Each number is 500 + 50 x the weight over its row's rms, rounded and kept within 0 to 999. Layers, rows and columns count from 0. Numbers have three digits each. The size before them is the row's rms in percent of the matrix's.

# layer 6 MLP down (transposed), 1536x384, rms 0.0518, rows 585-691, columns 128-191
102:493455549443473514442496484458496490563548494489537471530515561521585527531465414441449520502532400469469497498506507463487463583464530555510555419556493467491442492505539455507462512499543505
090:466490501511534508592437522609490479535510489480407538417473508655503473564563513589525443485536497581572453500503466449452446490561564515501462512403476516481526513588515407503527464480571510
096:440418476482449462469501436525532412543524467511552548584494621511503589488535534456445466510504566455373489480560519587521543594468462490463451566519524571479498478527523593485509534465559475
097:493530452490454475462545475392546517479586481481442471467447564499521362567559493432579532518536478519538462507457605435566500510588487493446497470535462449569391508465476497427487555549406554
096:555502563523475500453552542577458390521405528528519554396556520506417406482643497512587473478466459503514514576373457597548487450528511419512364559383501509568447510489490495537568452470510596
102:478420483478475547589571440464485473553503470583453491494474552518519450442523440608523426460527556393529555517579560504486497414475566490496480415501530516490492449476505529516487456493444507
095:569465560470493552509600527531577600475499445427549516460545464503486494471473557443484511467432540562580566472460503496484548510487598494515522524484524555544561483464539548456563469589516435
101:436432416461528500439463499474471462503525551509473516464553476491553518420455492585545517459564445483551409466535487513583407535474533551567517625497491444441514485478467495525532564530534457
101:499557482539468623486536512467485489382552452503499539459422471439533420479511575581570453560593466576502444409474477519494540557511435547445470448511541490522467451494479497457531585433508504
098:427461632498453514517487549567468476453463524540532518473488437513426499466651469433596448388591475470575493520536462438615503482532465492535527463499589523532422461391477487513459546508473519
089:570564475551514503564490530412480477489499417520558484431474533405538441487584462445480448529567459527425508493438542444474487557507471533545476548463501443570504444453488490509493520477535470
100:407588464381491511556541472536450522474446413483539575498452535475498573509482488449460447590528517464450486480474425492598401579506463487541439586464475489527605505451474526492477530512483468
095:477481488504515447482453554545457570391548496479463440504422435494546471459431467380462573466535532400538419462517568439370544562530457504479591417476507500535428502418457472542473619508511500
108:498556490532468526426551500515470501434439571601513506435564481570473508562424429498504499456526538469504462592474484515572457434585457532517577498558467563442519469534528466526471606499506531
100:537481536524446654498550502559525485488508452440555508529490405511528489486428462447495480484563539409526521452456515461422500478488541489490480518530533570543595475462479476538493506529497507
094:570499516555464534531481474583529565501493425435523467605491512529544589503538512516422497454474393608528569612567540606473574489485494456570514531476518421480473544470468537508485443579491507
094:436518560582566583501431505507505421556444433483454547565533445502466508402645496401453490512525447483591484480570598511498446500545451461549497546439471542500525545480499522500387573456550436
098:533560491507499477430447551515475567545433488451560565547543445416502564481445453482465460491432505449454425418497493427440448593432506512561502527509395472539484526464525512421501463527480435
103:498613448428443514493501523548518485528476530510552532489533435570583596552552582451548493477513450444511483594521479516489529434524527534583492432450449480497589425527481491503508526493447510
094:494484511439505465549547462506445476412511444635484512440485529513433550503577466424468517476494506484425435526476561558548517544420539409519563472500532485461589451606583526522530514437496487
098:555441443484540569545582538489508455565564575566536543477402614512498447483527482435501437462585511442551468503465417502546483485444559467567537454552474513527648395499434513563483491477414561
107:581462551514476546579546596492430496541574501520411425409385449576569558585508549504525517506406519462514492484589485522473601511548501552412467478527478468489551438441476463523502520543433562
097:510447517412523566511526569589435484548498563595500458447543557491533504532444471476510443548554469493465536562381469576520535486460432375556399484517472372552442462483453514449596531447476548
107:450484493519504580479473428517543484461504546488502450523412516521543426476572532399614391521541500497505520472550540526410476509534440501478543479431453509516505452471426451466557478415518564
096:548518470511537435441465529482505536464482459412508551508534448475498582512539457494532478498466539458476444478539522498556493594505475556544513504523561489449587487477458560586585513501537417
099:471497546550477452588573464431542489507584584519474512456443385404469573428503470479535487495477503482431413524417389541530414604550574545440502482426481505518488445488513513495379465463465417
099:541463507480523495546458433489568524479521430435412465421538424579478454484510505550450560474446522334533530580488449495569520522533458607492509439461591629507475511563509559449483508489483497
104:529552557471470431522496473541423444489454580506529537419559451492526485460512506441402494502597424511383422498432473529585479544509551467510543393558486473518526437514515513513469485496497465
093:501540538493486634491496529552510511460522515442475520477558469483444462448529487479533482492425431554454524545494523496496439580523507490508429432387510462461390522527546552482523555410472474
096:479567518480446449542557435501578427598473553499512511514623401494562532494467504582528475575437482467504417485512527486557514483445440523524635496547470426545595571433492480494445545540447535
110:512542480464398470447523521493550526455434466529389525577499385489485456445423471469544460457478561513451505521431467542513562466449543501525565399494517514523520449604498550546452562450435453
097:470564571523488513459560487471453401579553514461458553423435553558417475532498460541491500507513447557434553479416531467516494498487423458476546482500455644543472499498404503452464547537559459
103:458486515545488548459503517583539439454446537471528454450512496502452481468457509551528458556439477557434509543476490571599567488513490524449509443547439485459522500447499562579399459589531478
094:562538452591457455416560491394521513471446465489446461491441484486517532512446495469480391417474534541524518487463530457404588452476474518431469477559568458421617409495397526530523466549442511
101:515580424461522491435545498483431536480458524631542567471465490562511557513448593500502526538476413497438566453560431481473456498551484552561467504521420567487576618500478518490422453482648476
101:560404448566553447567531503424515398476504602467451450554524474532527522533463520511494573447460512436453504514548566533521488518490554480522476487562577501465477505456494497495485548561395444
104:520456455515461508512463589537486539592541476636446473468443570503581359489534462499556475493533456508523514553397473454487517444466488477463493514497512414514413502488459534560423434492447574
101:486413423481631505526459452468473537526575455479536486512613506497461500545463428553437602403453519560421499599462497422494453476552479475529499508533560460562592497521468448528514495548565478
111:422481459539491494462472500502366578545573440611487558457435539543448521570548523510520468563585561568484467514453539522551537589390533505522494526551522431534562476518493502495445503505491489
094:434470462436525518449513447467565490489470500511492521538517545550497695534463436441467460516534507499449496515477488384479486418434422499473508604466579564477590577512512530475511538565446419
099:506468564510418508441553424446510507415468476515502441449564429494465465467418573574536559620435507495524521457428516503620471508411533481512565514564500413471598498445502459473496567547509469
097:503499557490555446504596601449420476594440504407490574452515515526529471606513473534473546479530504471523413533460527493418505528504530538513495537497606459525505535491503514528539556540508482
096:472449570541454418439427521474519502455438539476462502477497553422502512453480517599474496525447481421604526455499474634436491396444505492510504398488483536492618530468600425408412469495463571
102:496527455645596581505436487420530421510520471461423466476449465483513510539403451592383502473489462472444518559533489548536519461528500561464506503516424468462549447537472479519531511646461482
105:440518486500508430505525524534489502453545460495461528449445478511468507510498499502440458533570575437532484426385429509440448452517476516528589458447464498633435526576513509432563534503488473
097:510548437577466517433478493519526476493510411490499502434484446505376513652494517461468502499470552464494485544476530435628453450594550539555544564468540457462487491474523498522459542397530432
099:511537474557442496613462484527550485460550526457420458382529576554479569545454463484567463628475547380448492572528463492525497466438471529509561522529552462562518472455542524656478447493481565
116:513439505445580369540527539516500469534455605522571427419551518476520448550442486432485467461535534551554554513478515478465457448504459460502483471489531514428474473454489548555543499582527477
102:482482499450537458457476464415478555561454397411372530556541489495570528442464507493483521506410442575552427507494524526551490533499495466572541484500507546388487453531596485478433437506510504
104:557439479445486471541531509463610468567549453459446579482451487569475574529566516441452486503461483597616538458536499506492460404487458453557549485517462482549422508476542595386490450436489464
106:533460436532567554461436470507600495455452550449535519508515507462557534458527545543562491466496508407438427510490535539516591488429382526625618453382621509542576486548510531587548614553541563
111:537499543487502531476526466500504454469529522504523503468452414579552506477519599455488556454471444470482505560577520510430545516522562491510556488546537514486509484548511475519523518529443468
099:515442526508429552549463436540479554527448559395435470438434521434560543530486501482506472419501503394515436422488543525510520430449497543465565453465475474583453492466573480524530519556470487
098:467520582476464473424517438522521534512562571509578443644560562606429562589604561406474393481468519582554336471532513519468518530468461492544455589473464542407505440485540509528424446507479577
099:437425532533545510538543509436473478488460472523518443536469454466433501574463442481522527582508490494499526505406430517519539521492525502466578487529544478483533419538497490427503422593553491
103:567488494481572441569547514495514556490501580473586513504534506537542581447464527447471518538546384483488515524540436582554478490517479543449538435569453425497404571501554446521543600494480572
102:469525624524440561495611568466590579533525578482483500513564503501541482541503459417510531462466548556411479538557491493520479428474552570538559498464528434434400507415467534463465564482416504
098:499513524551515478615545501620536416517545515477402499476542454529444533532562455427487451444556484441560506613532522424490495473536523537480460437480591431482499532469529562552455430519567531
101:583508494472516503551541453569502465411537469473505482464516438458495466540470508485496455521490502457595506483528497550524419462442522432479532421475510500472536550590424449481488499528474447
103:447514566514476497543523437447542553521391574571532475479409571442469483520556552490414575445551512572525498457489519451485403534576539465513458427542467571437524512591515543500544409569439459
093:487511521496533600466440474510526479468544549526418575452415461572521499530444464554529490581488398505555442562517519556515495608588401446492427515503465433504575564477467534439520457464582533
101:514603518474439512427536489518475440491582555471486476475471531579479459530386472461568453500435475547546514555509517507518496456571506523556551484495540467494519543573542500520498505493534470
104:498477515496499544486519497468527493432505474467530527487453478451492547505510459605479528563519446515444498566405521461467471523531547463489580522460446512429437523489483432501554526547492417
106:429583464458512529414541579497451537515445509471495503476511484526436482477521518647543567463606503510485398478478508446522599486472515394535502476489512469402575516559362435523540444550498505
090:498481511537483449510445475480479514490475527575385415498489561507528469541463546518539452467482411527454455564465450494515421502558513578468571493423440474575421496459545489575508529476425578
099:546473490517406439491556552526420559483414452374404450481520546458493508489527484536525451408548432482506504496406472509480557636522443457433528556496600479465504503373483477525465593564533501
100:560399463467533466514604513574512469581490588479448502452450456510485563546457442535453576475499567475533520428411387574509532547557510415470430476450515439507543461513513535609467505497442570
103:519496557440509544570624498512551458472456532501421447505573399425551475525565539446520437492599424502554530458525587463425481520472599461530540522508476411523543500502574549501514470495470514
099:538550521492488610508461523486536529485499459479418532541464481486476528456563537482348480495468408454472472571545569472479493487474499453496455507452511442511471501588598446474534463459437514
098:517566502552455499560494498475513559486495554436529497435459442475544564492428462493567530504533465461599500578563504478516587460513590528586495498526560480533582484373462544525499468449500584
111:429456505480442489484515493592468549485425398497542503469534483467530422412494461352455493468464450488576544517592525488528602431576570475484476479438521540519453546475481508464508453421577533
102:451437463510420479530512535536486586524360539529494525563446527471478419589462521408469456469577608461401377578471496480502518449569515533470563464505528447462485438556462532560422449499502492
093:530481525485525471440515558487480491508492498471467531479573440459481576508530497544463535496488449601452545516436496417450519454496427463586517481492526551538546426444503434545361510548585513
107:436479497457599473497466400481556578532486552481548471525569494491567488531486490582469488509354463507467494575527502482517462507524533469558469522540421495496585503472527481479422572595532529
100:457385474425537461573501532511441498567459418559524536521594470419480525486543484525599577519524425507487456427582481426407466572500447520429480521541507424533467504490379480458520486491465575
105:518514540508443457482544452510505513447471401520560442552468485527468499552374565516499521462456489434348534520463412420515526527491508525537527429526556553497459471496529506556560513534545522
099:565499535559585455623521535588424527504537536544539516480542462480407546514503537570478611621493573586469489503506513411504452422608615516547463554452544462525523493405556516500480445567539474
102:487536483582415520568496498564620499582496511523457556526463536492451478454449482535480460530505555556428421523505555453506577553569512486542535442505551513423505542444507488455457457410533525
092:485550497401530491485499578464461491506511488482498506475492365517488593555432505535424540504559510470516496477532427495505451453538568485524587484500479495517487558627487518616518542455563417
099:556457531595497487486523357537456481488481553490571451507437499487494530588474509488481492544451425503537628494584445548465338484567442437486510552430429503513510541436514450548451479416483500
102:512598591458503522505509555518545475476484428452485421571569483540478509474482470522432483515517550530437601448555493550530476516511527528523413502547522578482430503583551530564506480547455514
104:495600502491512456533510480483442598514534506428511490520366521521530531442519511587584410521481553598559467585422510519556479629483496612444483446485483530530497551455566485501475512499457501
101:467427484498482477460558516491424486464549451536561511528568512604449532548563494497530494426502463512549516380501549546492453532534410624543524527438479571436505501473511465589441484407503435
104:522503510515483475560511591521501488506520499523465535531516511485593574548447529419548527585501473489467497503476444436531601572430516565486450460570445462436512487529497510464431392510414536
098:550430418464530614471545540575531506493506396577585524605483404593460523512547479558508525469569375465497560515529518540545535465470525478577426481488495576469478558524480586469455488524558495
100:480496467501487519532467408509491410500455558462509509559588436434502435546455461534492570517478484492464424499529538478478537414476545496466493460436506469444579557463601521463413529503553605
103:562501453453497532491577474564476390448553506518502529516519573464493493507483470489523567454540505476487539488481549569502406481497481557531503523464488391484489475630411498454565455500480541
098:437415524486548407492571529540533537498470598452615530564502539542432577486501484419541593505536519451500520502397526551480466509592489505456520595429497568504510451473497547451511489446501510
100:500531487594521487486582507520411501472564550447575510526487548494528449550430538518439541392565483499433448484521573548420583507431464465552488445529516445481437476509518532468525499521557500
106:445534454445590573476534585464422511504517515499512521436457576606600520579474413514516523519477471517547426583411532556358451496421489542582465495499431445560483467447498568506522425535512548
099:518450513552484495399526577567554513502480447473528460450632450579465487483515596485488527497494480581436501568493519521478585606472582433513529439415518560550536423446513509507518503419537407
103:529500527489583486462631431520492568550462538479569500577539508510411456518485596571492547499490527430519516466596413534484488558513558452437529436531561524427439476485438537568525598614531515
096:556492588434458548490516444519440490539433501548473506488576551470584598511622447497541575483541475553510547549493527516531464519523535520540452486580457397393509424393496506450570540427538472
105:542486542554492508455548550442541550540482487462449463467495448464510481498555551503482482600534512524479483429451539537422576441523474503554506501458419472532466469412478454523492445513469519
092:493430441506441521468499538474497545478437400484512524482528495600457387448461406520545523488581461499540603487487418500524610536445453399562481464444513504526476456527452509450558533467578521
103:547499463562487503477467547580460500440489593423456457503638510528490483436615527586506544547493560402487463548568436486455396531437503552481505529502454466488426541510465497413398394537374507
105:471548389441538501390426567508500455491451586485478524446544448473483550542402442442482454495526500444531484612467453469409508554547545484554514439468488467474516521535453355544440470614557492
095:494465527527580453557498597458528480389497576494497516457515514464477478547470545485466594454559464418526492546531528580560552496592474549523588484450447448419463544503496508426443513553351548
102:462545488473571512437504544474450448518486426535522573490539490532483457536502413529599509467551553541516374503459593427604443404496465519404546446445417531506575470470505501528559498493455536
094:469411572494431532513467456513449498553529456606523508413623469499504502510578540519511549396603437476440441532483511592438443425614510543617505511472604462493524421553573485473501423490513544
102:511565454425559504526497497486578489520484491363492423486400460560472582526467596556504539587568605469434472503468533464463448535562434620475579490478554560359470467543528453439483487546509550
101:460384484429512544568408464497481521503544600474484469571513513444531497513428474434502510458480527548556483588582499480490489470538522536442520527531470467431460515545555538430482466524468468
099:594438539502513425388468525483476504487545478478542440431530528488487503558560456551449518594468475490463476530511510496417422481532474379449476531517536510519576503470562491548451552533455581
103:501430493476549487479504564460472510515425505486536490521556473477456535432528516456595540535530543536464487441479431483498495380513498534527451444598506380492499499505531416509451468447539568
101:474554475435458505521627520473428561545499594540449621551437488482524617524517494416525470551491419475466479488544507544557450498534440630499463340513467513572424416506483387560542552476536448
106:526482367494538469405476515569505565474600549555431509439437468489537459502567490476534540516462484500429493420483508459465556494437511521498462543601582494476551371508568488596418504508513605
099:452532505469480472462478632551333486560423419505444563463478563607450566446417526438547439464456391569509503571501521451501520401456460491540481531440409500532428404471507457398526524507494535
# layer 6 MLP up, 1536x384, rms 0.103, rows 586-692, columns 128-191
095:431499420540480592458490531434475450472539606484592477494543452466497569485428454493479531600537480488591462585497588507455588544379506585478474547522451499488490440470520502477501512504491533
098:487461445469516518516519483538502618475504428468504484417510512456479499533536432448371530570547495580671467499479479569473459482482520452504508488462426537447488469462519565534566429458492474
101:493418537462523461561507510535501525492526424455486533580581445531529460511534582464379502556443602469503588498540405541446469558423526501466485474493399466465556559585560589535439521433507545
105:569439484550421523485487430494505507501538508515422509520458544505547500471464524460456544535458480523505494461448566531449644367610505515517433497468419523482519551518479434456534517511505411
093:542476436562593504582553488409504471478473438527421504587584512539550521510449451466399517548506551565568539498541571386529460466446471431560504460495467566513518512507456467422464521443435552
102:468532439570572490538508458555448582511551431436478471512537441521512532532540473472487471438392475555509489485471419479517503456496472519501480533459532539493439562507509517486443533482447512
106:511491503479609440443495518565511563489481539503488574527590517581476496522569533530445558492509407522528419483514459525495562598559559515497560450400556423429575543482452615504490559492527479
095:532510551472410447549486546497532454640397441463515437484513506525513548476545520532461475492509468369536532503561476552480385505549559478482477495481543517431463588541496518490462446484483549
100:603480465542456497517596511536493426501513447473419558544495578507535529461472516536509502546502463509457454396505519493504580490534479394524552461497479532478457484555543404413528517459571470
096:470525468503497537610548439496430483568481440512426536531525492514504550510532470449512466493452451542561479457527521492531439476448458470555489521612488517541520540480492504455422474589459466
099:508475517490475469511462458593468459543468588441504567461484580452409418465566419591410518567524523588477502612529404532451534530504529560406532522583452489448466476515485559644523506499463429
097:547440365486493453527467464403483517532551546530490367552475426590505527492525471425470510534480501578425531574415458502555519512579509493575451492486489512520513534501491541464514500511470564
097:477557600477519449629462481483520378482597498428410491557504503440505635560458536578538509440566503460518460405516465541441569515471540508469495501574478410522547503472530466477519454549511538
101:468461523389534421491532491482500561452521486551457392454551580506515513503587519393431496471466467534530515446424537570556502558522570581408442447514572460516523478533428526479498530488430554
098:529439425435503417486430473439566507560574483476529514445501472439541457559424444499574567525469591485429565511501522569557514453452536576385533584500496526491531579589511586488446458504557549
099:487512446446482456390476525401529537491433543509476528520468452494578569492421502509548502537513500454486497473528442481449508465474516551473516563558446542459522481551435505544519405500420506
096:543500497566521458561462495443553522497497439593364519505470544514468516557637452544505481439520541509568471589485386412507405515537482490459521528446526473476455574443500447465498496522505457
100:493547495473445522522482538520515515564508473463604444575514530459550514595489580463520503506544493563466453453490513471532470475537531560440556429436545464519472430454554585526483397435465532
102:485458548447512507458452557498532460552541495441448564477557529502548506495469485598481529473467537551505533364522485507539495549426468520530429555527484521424467560400538485473461559397453487
100:458441411548463549428456425522501506495441530549480560534595497429487506428495435554589411508496524516523499499572453491441473555502382500456536453521501500458408582520483443466503495526596440
094:461573513537525528501494522476555500460554490455546545493518534482447470488477528519468510490579462628551444586495424490506459501529550467541453501467536468499467487537607509564525464566533468
094:512537513522511421526427479547585488381461463540474506454490380387543456579552470395436581598446514575542531540578410489539531505558574471511584495453574557488416582560475544531443456490517421
092:490452505541518412535454525585594528580437600498495441523543546490482604506406498599455519599561503485453427521453429483476492524527518484473416479568545489500461431558547491547483414439415485
099:456565479512498490512412566419475512438468519458432420443514497491599473628477543593532509546461534475526418559444443531401554518474601539557475526536505511495474547508491441457504653482408425
094:439544477529546430559398399543522583476496529596539467399505631487525516543458406503586490526540543416542476507505537456576524483587497547487481517548520540560534480487469552527523557599440483
104:549479536450487524493433536563450518556561434484463479508504589432537407461483541577611567571576476422526532467600535540479521491454449481474561569568421550483482445566602471583515475556496474
104:497605421478486454517518520543471458514541457502549434430428451409498473570543463531489489492525501485494622436532441473512467581500526527427600512389493499512499520439497481501519483482488521
102:504596500489607447551424502421487474524548470456509485442469452459559482564475539501476488493413550410492560517455537564525534530354510481490439576474520507533459541453497529429518474534513475
095:609498488507539588551558446552553480514430467569516476498496461437480553418523451487507470559524443456507534549527479474499501541498408457574420446479508546443449461519543482523482485537534557
098:505597451459459576431533585498464503569476404481432455567520505477561513450422532454533480496474539608433486410544506613489537571591394488454483512579513565478529523473525470636453512513440470
105:492544558533590630497380487497494494570519455504518470545484519518480463474467446497544527453467483539383554505521514498441548577542526482435487590509504477449562621455495470461461506561549491
099:483462541465419500579434422493545429435555451478557575556510492552562542476484464624525491493575550405566508396477395494464477565518488543532548458448523502452548483543594511471649475507388499
101:476581436504505519503424457373439504548491505529507495443451516442508553511454499518425553547497449508499361537540488470492474435580380484476567505559516530575526503480547574483540509495468575
100:505460588493414483428513466424500555490508419490437604465545458521457625501421518550525507510522432530525534486465491488552418548400441473455516523416463545514437572562487437471534549536473457
102:492473532452582476542457455556488476544482527475488522525560487503540454510435442558528546518333498432490500528539536490523561547535613427533445547414569463509581552562444503485534531548469494
096:559443520544526414463473426468535452433505612489397474489494504521542522564466575513527436477579452490543476489530513566422453478512382463606498569482484595492496484516535475554439478540471428
102:483602480612525553517519504555580513510455433559461533572505457388520407521417618510545482484552528549471405487406534542508535471602555492526516451456489561573498557531503580562582468468507516
099:497481537460502450431458559489483456484537505449583504468490525576470456599406604561419542532502506535483618483520518456535555474409508477523503511507579499441457514493538575547494464506520587
102:475532616495444490553468506498481506491541421478539431629530474466541470448602531547528534507548441529519552485432576496492527500521590458497376463410515380429422540542454494499597569454541440
101:423519520446425449413453441389491483501441495497489499528545527509439502436551440566403590581533486542430531454519456542578551471489576480527507590423486572430469494471583419598553351487468485
102:509489539468573533445570426526437474463512433488464405512531419545480492495409541538545540530564485457454498553577464443573500392575516512483421416490506538444579519566590494435554501564519469
102:564499494478508407533505500424496498443427582479513547402444577498507496459469618595400479574543533515515569511459391509425512481562487406555464486515479452458536448458434503521533565508516485
108:470520577549437430488559528539459548480498498537593544411513573522471471531469462365423526514460590578518481440487474497402415576438619573549418546574510499502495463511527566618507601440524600
105:465591489458501393519458509447543495479539568526496416552499511444456545450548456485500435563495568496372397439437492516577512485446563547470428463513460489437432472408606466508473474535541539
100:573481464501414393626538523471457583412451511479564466575528549449507499536521509482572542488556451548496412508558484492356528513516468539546492496425512489550475457463526538466584499568610455
099:475504458446516547374523469460521527512472478576574486502518518415533446515487399551602461584487470531362493475495385492472391515522402527434527470396503425403470499510521496504590479552479424
101:464436513473589517417475492522587517529431470544560444491488391504543561485495528458511441504478530536480494524526552477473550563480527423600543454539521544468484598450453484494436458497489573
096:528537467527507548613538488455496505531556490535509511497553454480444479550450493449528400507500542505532411480452434478514549485499510594436482508508511560551576513520538462528498555569495581
096:478555546469484549525492526431537488516446584492536575519498653496556488419519529511577497505564539488553480583440490549494469526559474454476521509489508516569450434448454456418514468441470461
101:549475481547565561524420454580558542423534488524556467566583479543505574475605465535509469393534421501521554516496593433426547403423440527480462437520448491565499541538475526484527463584566565
105:529576433436401380515498456570602420519482577557481460526361515457489466529579422609509439473565474483531509454483449497485557478454517483473506476577538537437464462533530520504533529458490464
101:544487457479526444445451488498522647322480519570497457465485512549598612507488484521508513548553434487461558528550438516481452400433519490514571445496535586385483548526531459514434540570564533
102:640475549527504469448577412467558535526601477464519461433472396466476492451498483568527512458463532563397546545482501471572599491557581504499554491471527544493508534478479479519523492511506481
104:537403545532520493543528454502518480521522486585436439555458546417587480548502510434486460557522517565429512510398482535501503556592508510549501489391408503583512499475420595582535399478510581
101:515538545580516520534454534518351449501511512564534475439472569478452536581564431419525507409573483472558535413524485501488513614558472622516508445489437507456482531499557546494555480531489533
101:597535490501468504547472445437524581470565411489449460509585491536430418519437506585414450470522579542481514526562514521573431460561501504486532616495496502454533499563501471481550606366530521
108:481482510518452558580495520502611489447391417418485485531459472514555460562481518597442529454600525624436483493478641461547496492488407529536482518542489522455445469551499509443477523585447608
098:516519537465510553486462499495451563576514408519474566529484455552562464631572502484439516454411482503519421519521438497521478577536553393389479521515543576433532489385502522453469528488621544
105:535467513516489599499429547483545497573544536378500483431468535550470541487499439457475571559516538541481586523479500448598444452557578610464516497525453568505568522430577564500519598469487511
103:541467423551467499667539465563550432534453431469485477438447536489631517504446484590521624469464536573521508388487478544523523594568572514496534547461531562473531443426566507507540503530490519
102:551465553602521519528565494524473538541517454433503526555527414534491448550599446484467518543325421422517524523534521530475397477482475520519414515428489558461482524440507553503491546481474539
091:515465506545555418591552527526485512466509558512548449579494609538417431495448593434450441454552477538461540465486457528394457477546509516494346517587499479561494362537544496509480534373413419
107:482441441571584569472542550521481478592524467527530466489514456507464536432459518581463484504562515440528553481614462525555511468541482567415477565494493573483454430534547445397515498464619552
098:460417514526519517456541560440501493537532525392586391519517557458452505463484462493488600541482447473578443445472476512424610508426441483478477456493613486506579492529497468466512480541486572
104:552571459454481463443510565549516434434527560591441490500526534536513518426619430579441420418538549462437515490448536404482445683545569522425488539499568599456550509488441552414468531465508502
104:525564409441515552479475428562506512499443514501423553614536556478549415506516526468436478617573455513492564513524531576549496496521510508484406612460502537513393552515496440534469444513517503
104:530435498499491478448577499557468450459532471551482538420592411436549482571470530448554456546497547459473593490453502479491508468506448415501536478490492488474553587515459551472525545460449576
098:579538415442455463425421479557513540541485500501546455540421488504553539505535465431616522435528538481421465510425514428374533478475534489459504404446553572471521489522447603514529492492485449
099:406501486595474418571478538479469519454465450450491418499534612447528519427453498520468541483408588422452545546341508526538426503541442513498429586576480489546482423523539442495469487519420522
105:529499532484547489614438495561466483554406596516528463462493508546524480467495529467493564594491480536440602461506537441487452479512560456485516511563530370523489428489504526485431538511506498
099:471568487487447520437474527483516429507408515555490393466542505482523545422454475560462567496532560481457554480498557471535566531622573494532511450417606575538495542505502603453525538462452521
093:480457546562450483496484548439458500479484542479461498455562526498545521500500523452410462428428487477521481484465545518553409550480469529515504440440447570604499487567491505593502486598428538
106:467543429479525489518447380482500553532505534470504485512535483503502510443545538505541483546540506454498457554477508446529443501522521499420524474466514489527441482509464501492546537536564586
098:539493519529533545444505542452614447501407496609569482458412499474529483535528513488559407500585506530425539499522547527475497320579441510582529503540482565499490494442526457487430494469562487
104:481490583522543531435572565472461488544453486478516497462563448484494439468544551555502400537472562476560517506447502572455446470510475548520519532521580522521531490481491557472398562551540446
104:596554550475558511457475531495527435522521491534488642480438529558514549469500520552566499496473511481513437467411535410539525424581455534533508471539529426589465463430528450465490497555444503
094:532505579486524533536465456515509506538437422591535539427484506541406549466496545468393578526460520578499526512567584517485511408528516483527500477563566524520564502463558453530559482532488524
099:394452444469465515492449437445491478506530369489496543484530553523463491444542441494512546491508498527590415495464473387481474511534561443508521462543423487504475487520536491471527637574446614
102:489495508540483452505480545401481462479490528476448511439497488449566453550538447499502498500533504495478531529476582460489518535428479425505530486463448471455607519452527632422533518515550500
101:512546599503528507567608506491474535468526548603468547509567484597454456456458595508547497515578517558575453493445596508443495521502442513472569587558466452562429500482552513460445542532433530
095:569469509498587460475540565473606498656443471501468539468554505560455556508437574500477510522496549538480576509593453493509549498487488390588542517486519484483481476512439441486544516495497469
103:579421492557502533452505480502454421494459430533523609558605550470499507403473487507459557535543583459501515509459519462550476503509426461464514441572455615440506500492404496424519484440509500
096:513534414542535526510569474439541474472504532553436475450378459500497381468506571448413448453395436552395421568453524533499529480548475489515531448504490582431540545467520501414507558479603566
098:635526506509500525509540416433536577492516534523506462432541564485575572499425480571497527580529508508538567497476508589495441517541369512569405485504517553475534479437437445492386451570527518
101:490493574597549503488592499516490542475467506413435452474455472548546512429380436425545454564504504543517570486477460479538469419497560445518522574538554504504519462538319483523553498582540493
095:495427467567505551504513486453525486493509463469547440457531442462499407503476528568572535449478486543527496573466559494444470547507524507492461472422478537471560529464515515616520500465489531
099:431493498464551527495408432474474415580488486571509502456444504457538420527408468556540496459547533438464460505456492430391513455554492512583499487560485413515540479451540450501491500464438447
102:609491521482518538509499395598547466576478594547478460467535436548496479529490438472426500563477535523475515500426455527479618469575465466441529559412559487550498548503418452525549497469463579
096:573447455562505526544495425434586506517610450521549399410500632518471482567489517470410530503584486436435445451517417391522495531565553477509565516481507454538561561532459526509555527468470504
100:525525455557445475491502510514504469569521442458473441607491492505539466496455467513495463469456569465475510398517541505509627616603540508560445503515485634573572430519536444547522436450541565
097:484465483434518572420478484580455477517589493557438467499438485509582514452512505455408502515501549468480508459459512535542517443503570432545468529425454368510481512443531477530491444533506593
097:551495576465382449431457532466490511432484434538540475479512488479472492520517513431453499530456430467541422432441420390415529438552394474500470489387500519555534537452474375522524592540469393
103:516437498508516572518480505508503436547492521420471472531516469471471514484517491502565521586497523422535470451512521524520466419534514570559523486453479455649528555550571460558509489500435483
100:458501480441507514557533463503574475548535432453507510453535377580494460538495511562537514488533535479464562465510377574482539483471511567456397552554473572530475510568548593492507501456494483
100:467513504527522476542593580567506529423523461496465532550481558539531513613501467473458530520546587442563630558522426520436533482514517538564441543513544453526465413494468489482557509535649418
100:531514349478527449483449443523440353529521448572592447437543529476515523426495486522494464481451512463457430454513484512496429491381477444559463484466596502558462498493433551557457543555612501
100:483364489412555451538501510531433581591517542576538374515521525505526479476625517447473471491505393532578547551510479458517467486461461464543495512551578535490524505446527501452484526493477541
104:576443486583447466504490492561572515502512493499493485532534508520455467542461493458495497513507556529439537491568547527467514457439365496561477628487405532571575561525506571498561446595419506
101:505465513493599435485505473571554542460497485429479504495541573525487512486438545567532473557550494561596519556565550481464493589384509415560454495469573510491572590447539448489525448560480508
100:431458464452468470571520571445521480616478438481454549467464584535527545416437519476486513430511453538479509440472518497391498437531590524564537549454540384578476600455542471543409476454521542
107:460599526501492446496435498498511516476500474479425554477555484530606473431428591502521477493489517465481499509474437486536526475638548527524520476545558482406556531475463564539464417545487557
102:450498474441478444525563526484485456565429503459553520466519436469493384471477504536493569495601498497655492522514456566478530523511492444485477497365468438454489502481527518524408459581523453
099:541464512541538525465532527528512564477497456484510438600437499508500488495456600389562486468482509476551499490478464527445499491518461425508377571522595484486509480547521524496500323605550517
097:500503618455478481479515411562468456506611524481487487417514456425479566479619467469511414480428651463566473438529453512508469447448465510526489564564409533457553493476600536553448425454515523
106:532556378382558514417527450445498495489580504565498417543508512548545482457659537560523557514531500586421482517584492545478607560481545505522455603466476504519506570428460493457500576472529486
101:490522455504468606510485430473581455461586569588419515493433513456576449529619500495522536577480563521552524443507551545461453474468573533448490427535438444539518475454530585458518517477436510
103:538509452512421580421574442528484533538407546470550547467511479641451402508498429551372546484615592535499462532474490541473569504514499546492487529494498491498414562560378525420450556592543524